Each number is 500 + 25 x the weight over its row's rms, rounded and kept within 0 to 999. Layers, rows and columns count from 0. Numbers have three digits each. The size before them is the row's rms in percent of the matrix's.

# layer 3 attention query, 768x512, rms 0.0304, rows 0-24,64-88,128-152, columns 256-319
118:493514514524499498523495474523499518485506539526503530495496552513471501468533525524509535439522477494476491480501501505483519518501491484560454506504510501505489479415515480484442473513515500
108:518526492497493533499504474498475503468496515510493507492480491527485494504491533516555517477492513484491455460478504528485473506511491465520478511498502475517520503475488514524473532500502499
119:454491484494449534498479497540487530506512532490507494491499538502509493544532486507469536486527499462516469497507506524485522515485528547491492510501483510474489495418480488491492429497511458
096:504473482503515514475473497462513511487509526552485522521513482505502494479464555517503526489498534534449551502460495450511481506505526499470467494497500528494491479498529530471492493451519487
105:534480503512489488529522528491514481511480505482499519555544470531497488506485501483466496553515503496522540510503472487521491488469485507512472509443532493497500506554502512525480525494465512
108:464504461498479507528507451502482445505485516517491508504459490500512462479547506488469490515520414460480532510501490491459530518484480514516482523472489500468474533432503483473480477463530480
105:516504518505510485508546504490463505458453470519522517511499544536491521495488465521530469537511531537523528477538491489504550469513441473471450510499523467502552509550521530484511539538502533
101:497516460455524512483506498541489487540508480485497473548520506496473480474501476467492494569481483469569514504485516492487483478503492475490565493485539433510503493525515477477499509509545559
100:525464438503446493540470496468535509534495513460484514481484490476490500498472503519500494506462499526516530505513555507519514469491496487491464503503521482532486521574555513484515518514470550
093:496512526514482469489531520526486515519513548495491529505491526509488491492500480488477510481534520516498488477495462481436557486490462543534495504461509484507496519433450493518482464468484471
099:512521486515498506485519544527523514480475496495509476486512507470525512474496519509467483503504505496493469457484459492512473502489501461434542506484518500514478529557511547528449504531445502
109:504486542477445505502498468493494476521493554515523477503501529525500498504517502540453476443513497500478458485519504524480476467533523528510524504467518509464437477400496538518497486469466450
112:541499482462522478483518531483553496513489484495558486521457492506510528511469478487489480526511480554536503515463518483513451444495484474508504512464435510484484508616490521498499513491504498
098:492467510480490466542519481494512504518491491491473459428473440518502507507479498527473512464484472479509489505487518477502542514481516500520530474532522511488469502503485487507483543487501484
101:523517536439508493531520474437500520500499527499507539525476494465478522519506491497517517477474509499514483490492473487442542494520528499564450499477517527475533455513491514527470471484482485
098:492498515554497520517443501479482495507526497536518486492520478506519490513484497540519473505472448518507543480526492510503447517522538498516500530472498472517468509547489487553554481500503505
092:481527493489516556484491482463522498557460562490493494507489515544520463468475488533510474477477522489530478465519499491491506519494533529492496475515493524517452496462510507489472497494563449
099:465523465476520511487501446539457513536486520514521488488535540510515487504503471493495480489503511436455489493512546512473536476496493545561497495494432520504512475422487555515489462472503524
091:464468537464425515505527538462525525515479512504474542510507501474488449538477526448487504506480517480486441483525479546507523482502478523493529491496514467528481516439489500521513496496508502
104:490507515461483514480534495476499473525550475503521478454495528498512532492538515448547463532454505519491503454513509481508498485550486510528488474522525473516478530500551520483480483500519506
102:506545503495458488487505502455490470497506475541498502546523512544507527465517546549560527482501515518502517497537472548477528525467487468542496511461526432540506483433474497518479506506481470
095:466483509516543510487457498499515538501496480506482486483535477527483524513489529511528473495512510528523501484504488505544484497494515489483484482483513476459524486531532453489517492527501466
106:513512486529502498493471524498522530523520489504518539521510513504476473485486540524497477481492510532485523482485500480510475474491513498470493487522493528532493470557497530507543512492496541
105:517492532492495476485491488495509552491483516487465512436521475511497458519523493454469482476535476492514493531522520505482543456535485502525514486479483488492537451482476516545527458470526505
097:521494484516534516522476499500489477502473484477513439504488487481515458458473499550457487526477468451515482510522472499488541485502525505532484518503506483516485477528475480519496517481522501
084:545497460468476429508495510552526458533516477491530521502475567507479464499487514527518526501505500472501526466520524519503516460513507505535512563486506497509511505515488521483539518512457524
083:485502472495492450491512462506478479490514510468539475503487463507500541538509517448497498491479486519494493485495521498480479464530495522466524432488503458488484508520498534480465504463484481
078:504480507476507490493502476520496524535514489505496528520452447518471474514478516463517556502511502455480472518502506478468479511513478485514507469528496503501504440502486502534519505517487512
089:542483484446463468514511508515506462521482468471451490557482524517491530432501535509503507517480504523482515499512520486466503497542526485508481511503514477500507517508505520520510497521504516
079:521495502494501505515517525505481486484502480482502546474480494503517457452540514469422510536507484469524526500491499503514512445464476537506490535476517500466551527462519447521504476503478478
087:490529477512518501504464517515468496551477501523517490462462501562502486493523499490489534514501510478453552555501508488482493508494478506522504504494511462460525476531551502514539494488486492
080:520469489488518482521514491514527469489447498461456541448481526491533501496483465494499462480490523571525557478504493502495486496505521517486473538470531504537468528530518493515465462486547465
083:512514505490492525496477493486498505491495522507526496475482499497511461510505527438514412517472482497583512508486501497504512526492489514444502499492489505478466477529498480473491474528493532
082:544473491471499492455466505496518483530485494516464520501532507499521499487495498469482501487517499506544499474480516493492539515496499483520520463479510541517530518482464481484416508467502538
085:495557462523509527458485494502476500484494461477525492515496427485491520472499522519473578515506518535465479516508479505465515493471475482527497500496472523457508512442492498503525516501480464
080:537479519505486512535475459477535500480504455499500468496514500508464511462507511518486500532498532483502453437503484517493491534509484518496501546485462476476551496499503488466539512538501469
087:501496515532502505514485487525505520503492524518534537472515525503465444555497478523494508467514485486445437485533508509503477524485475457549460507501540474467492485467464499487523505460462532
084:498497499509496535491485517481497470505496500488525477521536579524472445531470517450509498508506500551514453489509513496496534593495472501494522460444524452513553449500476460504483480481511525
087:488535500537547479480544495537485485473519498469539521506508510500514565540527495520474556487492495463426478553479502509494494524474485491508497501476510480487545486468470523502521477505473453
083:523495491477499494492514461523483498489483509510486511517475466519498489526557590477518512485493523496490513502508541532450497527558546486489520479483462490525497492546488519458437480478511527
091:518502520463546487482514483484546525509500477482480520508518470514530491487478542500491515521492491510506474466471476550503504477452496467497486521503497545490487536448486504552529516489463525
081:499499521500491506513521521478489490487570491482493493507494509492479476470494504494451523491475492451459479490502494483512499534479469469528460498448492509523518510459474500475518487525468487
085:507487508569506494490513545526495472510479527500482492444507533502534458496521500541512487459515487492446534485531514468497485476481519481478506495495502521492475525496479543517529488495484438
089:437524505534461510488445518493444548510525474564524471487501504441533490517510487506515476499526488500522514529479480488491516527530506561529484485571533487535487447499546492475469536474485480
088:521477504536481490523499551525492491459518473514478454545464537508476497493483465484492515518515506487485468485530515465467509571503547474498495550482491472496525478485478490467521482486493516
089:513516527498479480495568525511530498495475517487567486479517534512519486490533498536520548515543501482453493489515526544469522474477490508495536481471511531470478480483516494536508481464505442
096:500506509536504503467453486518485492487471475509496488504485487490496502469534434493494455500529458448546519521497456495505500470467479531507449525520507465482498520472560490523531518476528520
091:507524482488517516494512503485456496436523452461488488501508503532484496475501519508465557505494475492450498486486484459513503519480490445491457473488499554476516493550509508470420464481470489
084:483481504501517498511489553488467484480464469490518490536469487509473444518502515485470550493542480544471483475511495464506507506499480496498518493515481480482511497533461521516494462458523549
097:473487504509524492479431534530468516502528431499497475494508458529493538524514466481524505485486535475522505507520482497504489532491513486511507504504496525491484518560532509498517500445479512
079:480490514473467499531460509518498478478481488496523534444485529471502538433563482531493481491494478513481457497505489491537507508501529503503497524521478497476546500493528483477526472490491468
079:548467504549506455509531548535502456499503508468541540526510517502521489542496525453485493511519495456486557563455523460509517510473499513509503501466455465471477539510500523520512464500494507
082:508448533519500497490499532539506509506489474519486452500511520490541486526508496503503507516492520512448498460495493500489546529480495534530524481500502501477497450512558543479494478462493484
075:510501513516468496515487500497505475546491567527513507468507474519486549478522489482506503486502509502519511512464427500480563541487516506507506536458481512483484458550515543517476433480496532
084:512493487525509517493521454479500498520509546508472493523506447514477507521443525512535502445499550516462487500516487505498505420541511505497522498481501496532488532446478480464495518556497512
079:505534529517481469482471513499505501509497483501515514476496479439520511518485522522458520507511538495490487522483505492544503495498464468493555521506488478509465521498478497476548483505509471
086:497539505489472520513468500505505529493549492501483489516476469544489475504525480498491520466539524466543478493511473532486488508467493471462529535451518500464507516451536487501505493552477501
085:551508487475510501474541486507533525481500548468457467522482505533529518486445518500480477532495540492515500480506534546521479465494495471467500493526529498517477505481476471462466541555498530
084:509533505515500503447479516480465484553508542481481455555494497474500485519444515447487468474485476490504487478502528566507481446555470495492456496492526483560485515488472534477494493544497516
084:486521499519521496460467470530504532489488483511487472538551511462480445488480495516500512500483539494469504539518483478492506446501457477519498491517502487501469524461501506557526513463502489
090:514502473452556545527527510483518494455526481529470531480520506482470494500525499503501466466476506534528505499512552487495514484496418498501532467494480524547490542481447470484507556534480501
096:461519487466473474511475527507477469504477509496525500511538508437497480534508553472500483543467440482459518498498480521498481531486512498546474551515501483511534494510508480429460506500487489
109:504524508475473520488540505503476454523526532487425479470500455477473490509517521469485488567510479460517481541518514543539479458487466520506504497541502523520506505476493479461487516539504486
100:542504529488444474526476486488533569508465562475471472514512508517498508451513532520500510521476480523510520515543509526466477485482520514477514482460521440505494493481486507511498499510520509
101:526466524470412502475536507505559515504503491502464482523524524505506508500482527449448545478490477475488498495535490519555515548551496507489488505528485547512483509520457468520490511552511465
100:486490488476488478458489517472520498487519518516549506530444494441473455502474474521495527499476461473466487497499477522540472494518490517495519493453521520503512520473445464499526514451509482
092:472464478488552523532508476509529475518489481476516518514506521537513454509504513463520459519419526553505491494449484465471523533499502475490532533460535466533524491538480501468520495488504518
094:504467499542484498520450504524522520468490484480534510483492486490502523526509513516511501548508469482461467507515480533503522501512473497534516530535492526507507470491531502473448485486471476
101:464519505518479454497517467504502448498477491539542481491507512502528514487505528552475466548452491511460506491513518500451474479512528478493519489499466507516498490499552473481509455488493477
097:475514458504468471528445496514506493471538475506500487428526486498553496536535486519508490551505498497559520468444504470474520456498495525509478546504515506483527519484518537533551532511496541
095:514517539517513447535515468531513505505508505480493494509507441506507509515500487552508488522506466542448486487516514493497526515480463506486500466519518506490498500511478492550492498443479519
096:503512466485523482482454511479481478511516480506462446481464487485500505534500523453485518507502472489485523502473499494494460499478506477554494518490504517501487527497490514530515467550518507
107:479508481500503495482456476487480496516486520512478533491507482514490497477465479498505468488469477500520503517482500495534521478489531516484523488546528505491510533494459501505500469502514512
104:547455509497485499538488485483459451484537489513519499480482496510508496503509506493494546490501488477504495524476505510495513553461466464529509470549500513489510519550490485496514489509510492
098:464509482547489512519529495509485473486565518500517515466491498524469515485561503462498540541493534480568506525504481561571496528487490576471484531526508516484468484510532493525497506465503516
# layer 3 attention key, 256x512, rms 0.0313, rows 0-24, columns 256-319
089:508527521438507492538485533527505515484508480492516499474491507497498548495492510467484519521493487548474501499460511469540531492502459504455483534478470481471516480502477503489512511445512552
096:492497468534491499515448527503496540479508511500522498495532535502496504514466522570534555497487514477436511501500508470479502470471530477498525504489488537493516473487488504461526493466451522
094:463480545480493495519497496500581557464526488474523537489527512487502507503540566545486503503482522519523462504498455506483461532466458506537536443519485519525513506457511491507563504512503512
091:512497480497490532517484469499479528548490495491511470490487521494523503476493500475519512509526478488498469457484539504496477482466495509508518506476504526448485475440491513542511494469537495
087:523516502486512490516493501492483448544520512563475511494466491484541481495521498497522437521478496463516540484517511470524514535522509480497498498514513549527504487496480521511415558480519477
093:471466469489482499515532491529506480519530516502518487491474479548466497482527533506493499492505517489515497490536421498546507456471506516503498507526554477528517468501508531486501482507516479
083:486474503498471522535480481467490507520493544458500476484498514528466485535472505541531526550517528489521498518490539491476490490496514518542512502539509483520531508524523461472501467455543475
088:493536531481472523501522484479509511528534517508508522464477480467508465520476484475454483526515518524536516487513536499468486517502512501503529517504553544495482515521512464494463517513556493
088:531493488517533514485475428523502518519499511515498505490481461516536483530542498513504479477532502492517507515503504489519507507515494523484508503541531496501505513542514501473462517498474453
088:508449470504529513473524490482455506537504479530534497469530493486519467499482488538422482495483467509506489526473503496494495456478503484532498549521506509497504535543486495501557526524486489
093:531532505530463478471531492496511546526549535469447500531491480492505537505494493559506487520501570493523471495520499504537474493532523488533496505499535518563518514498472455508483491478487505
097:510510516509548475510548500506518530463481491505511481493500536490486548486524552558488556514453547491479464484496503504511514497535455487454530496473478489542522505498471544498567489481491521
093:464454507493532507498472454490546483511495471524502511495564535488487484513511476482519455452508487499536507481478490515473500526524548505487507507486536502511487493520466530543515483503523499
099:506494446514502511536473488529499513527469471526545540473519499495529455502497484477479471493532523528504583518460518495482479540473479464523465497510504490525520497532487512477475481494502503
091:468490493504492537438503516513473518519488517443502499509513467511504488486487487498486445467531530491488492541503487492520461454536546489512494481540461497499455511532509494464497556492551471
093:462489491497482497492489449517505491533481527476504503473552472515511465490511478497487481548505485469522502538517498467505509485513455523496516494500491467547512537553483501527464474605524471
099:494502478507516480521512461552487493524496469495477475491512532518484470461504491517459449503492492517473479501518504525500541444501490468516477503460481508553491516467485483504512529478501513
098:488438522486493530481457528513494494483456483487503547533541492529497523489511518457458508519505490525454502509485472495492530504491513485499507501472499491489501517498466491521501486470517511
094:493510495488504559554469560495474487488512471459499513508474551499534528501510510514511530529472519499441499476514523522481498528479511533465490476530526494467462519475507507518536487454464523
101:496509485486535491495448486528510513487517474522483492514501543491508483543513512559503475493507458466468503530515475481577498471527492536515496492535499500496479508553494492537531489459509464
099:469466473515504508520521521494481494539514454488544505506532522524475494535513500494441523515507479506513528473491480503502499479504465486530446533490459541520519514501521492508520533507526477
107:519470509471506504508482531511514539474476541532469525537482499481481514489502520470523528533509491472505515456486523516519465616506548534483514459508541454494521469480486471511468505457469564
098:490512510487548479525505457483485546486494462454513503485462526517453483517497477455514507455494472464495483510490484434462489542485498524485538446475489559470525527506477470473492550545485469
101:501504468523526455487479530489515507489439502526525499537525506502499495511503505489499575541448548514469511524505514518468507477549513528496558472492509470495512486494452479485550476503501516
110:511472548473468516535528493447495501502467505488488527544469522519494513454513528447527593472497532459515495503503510482459503542518506526491516497485519504444482479514497479539498468509489506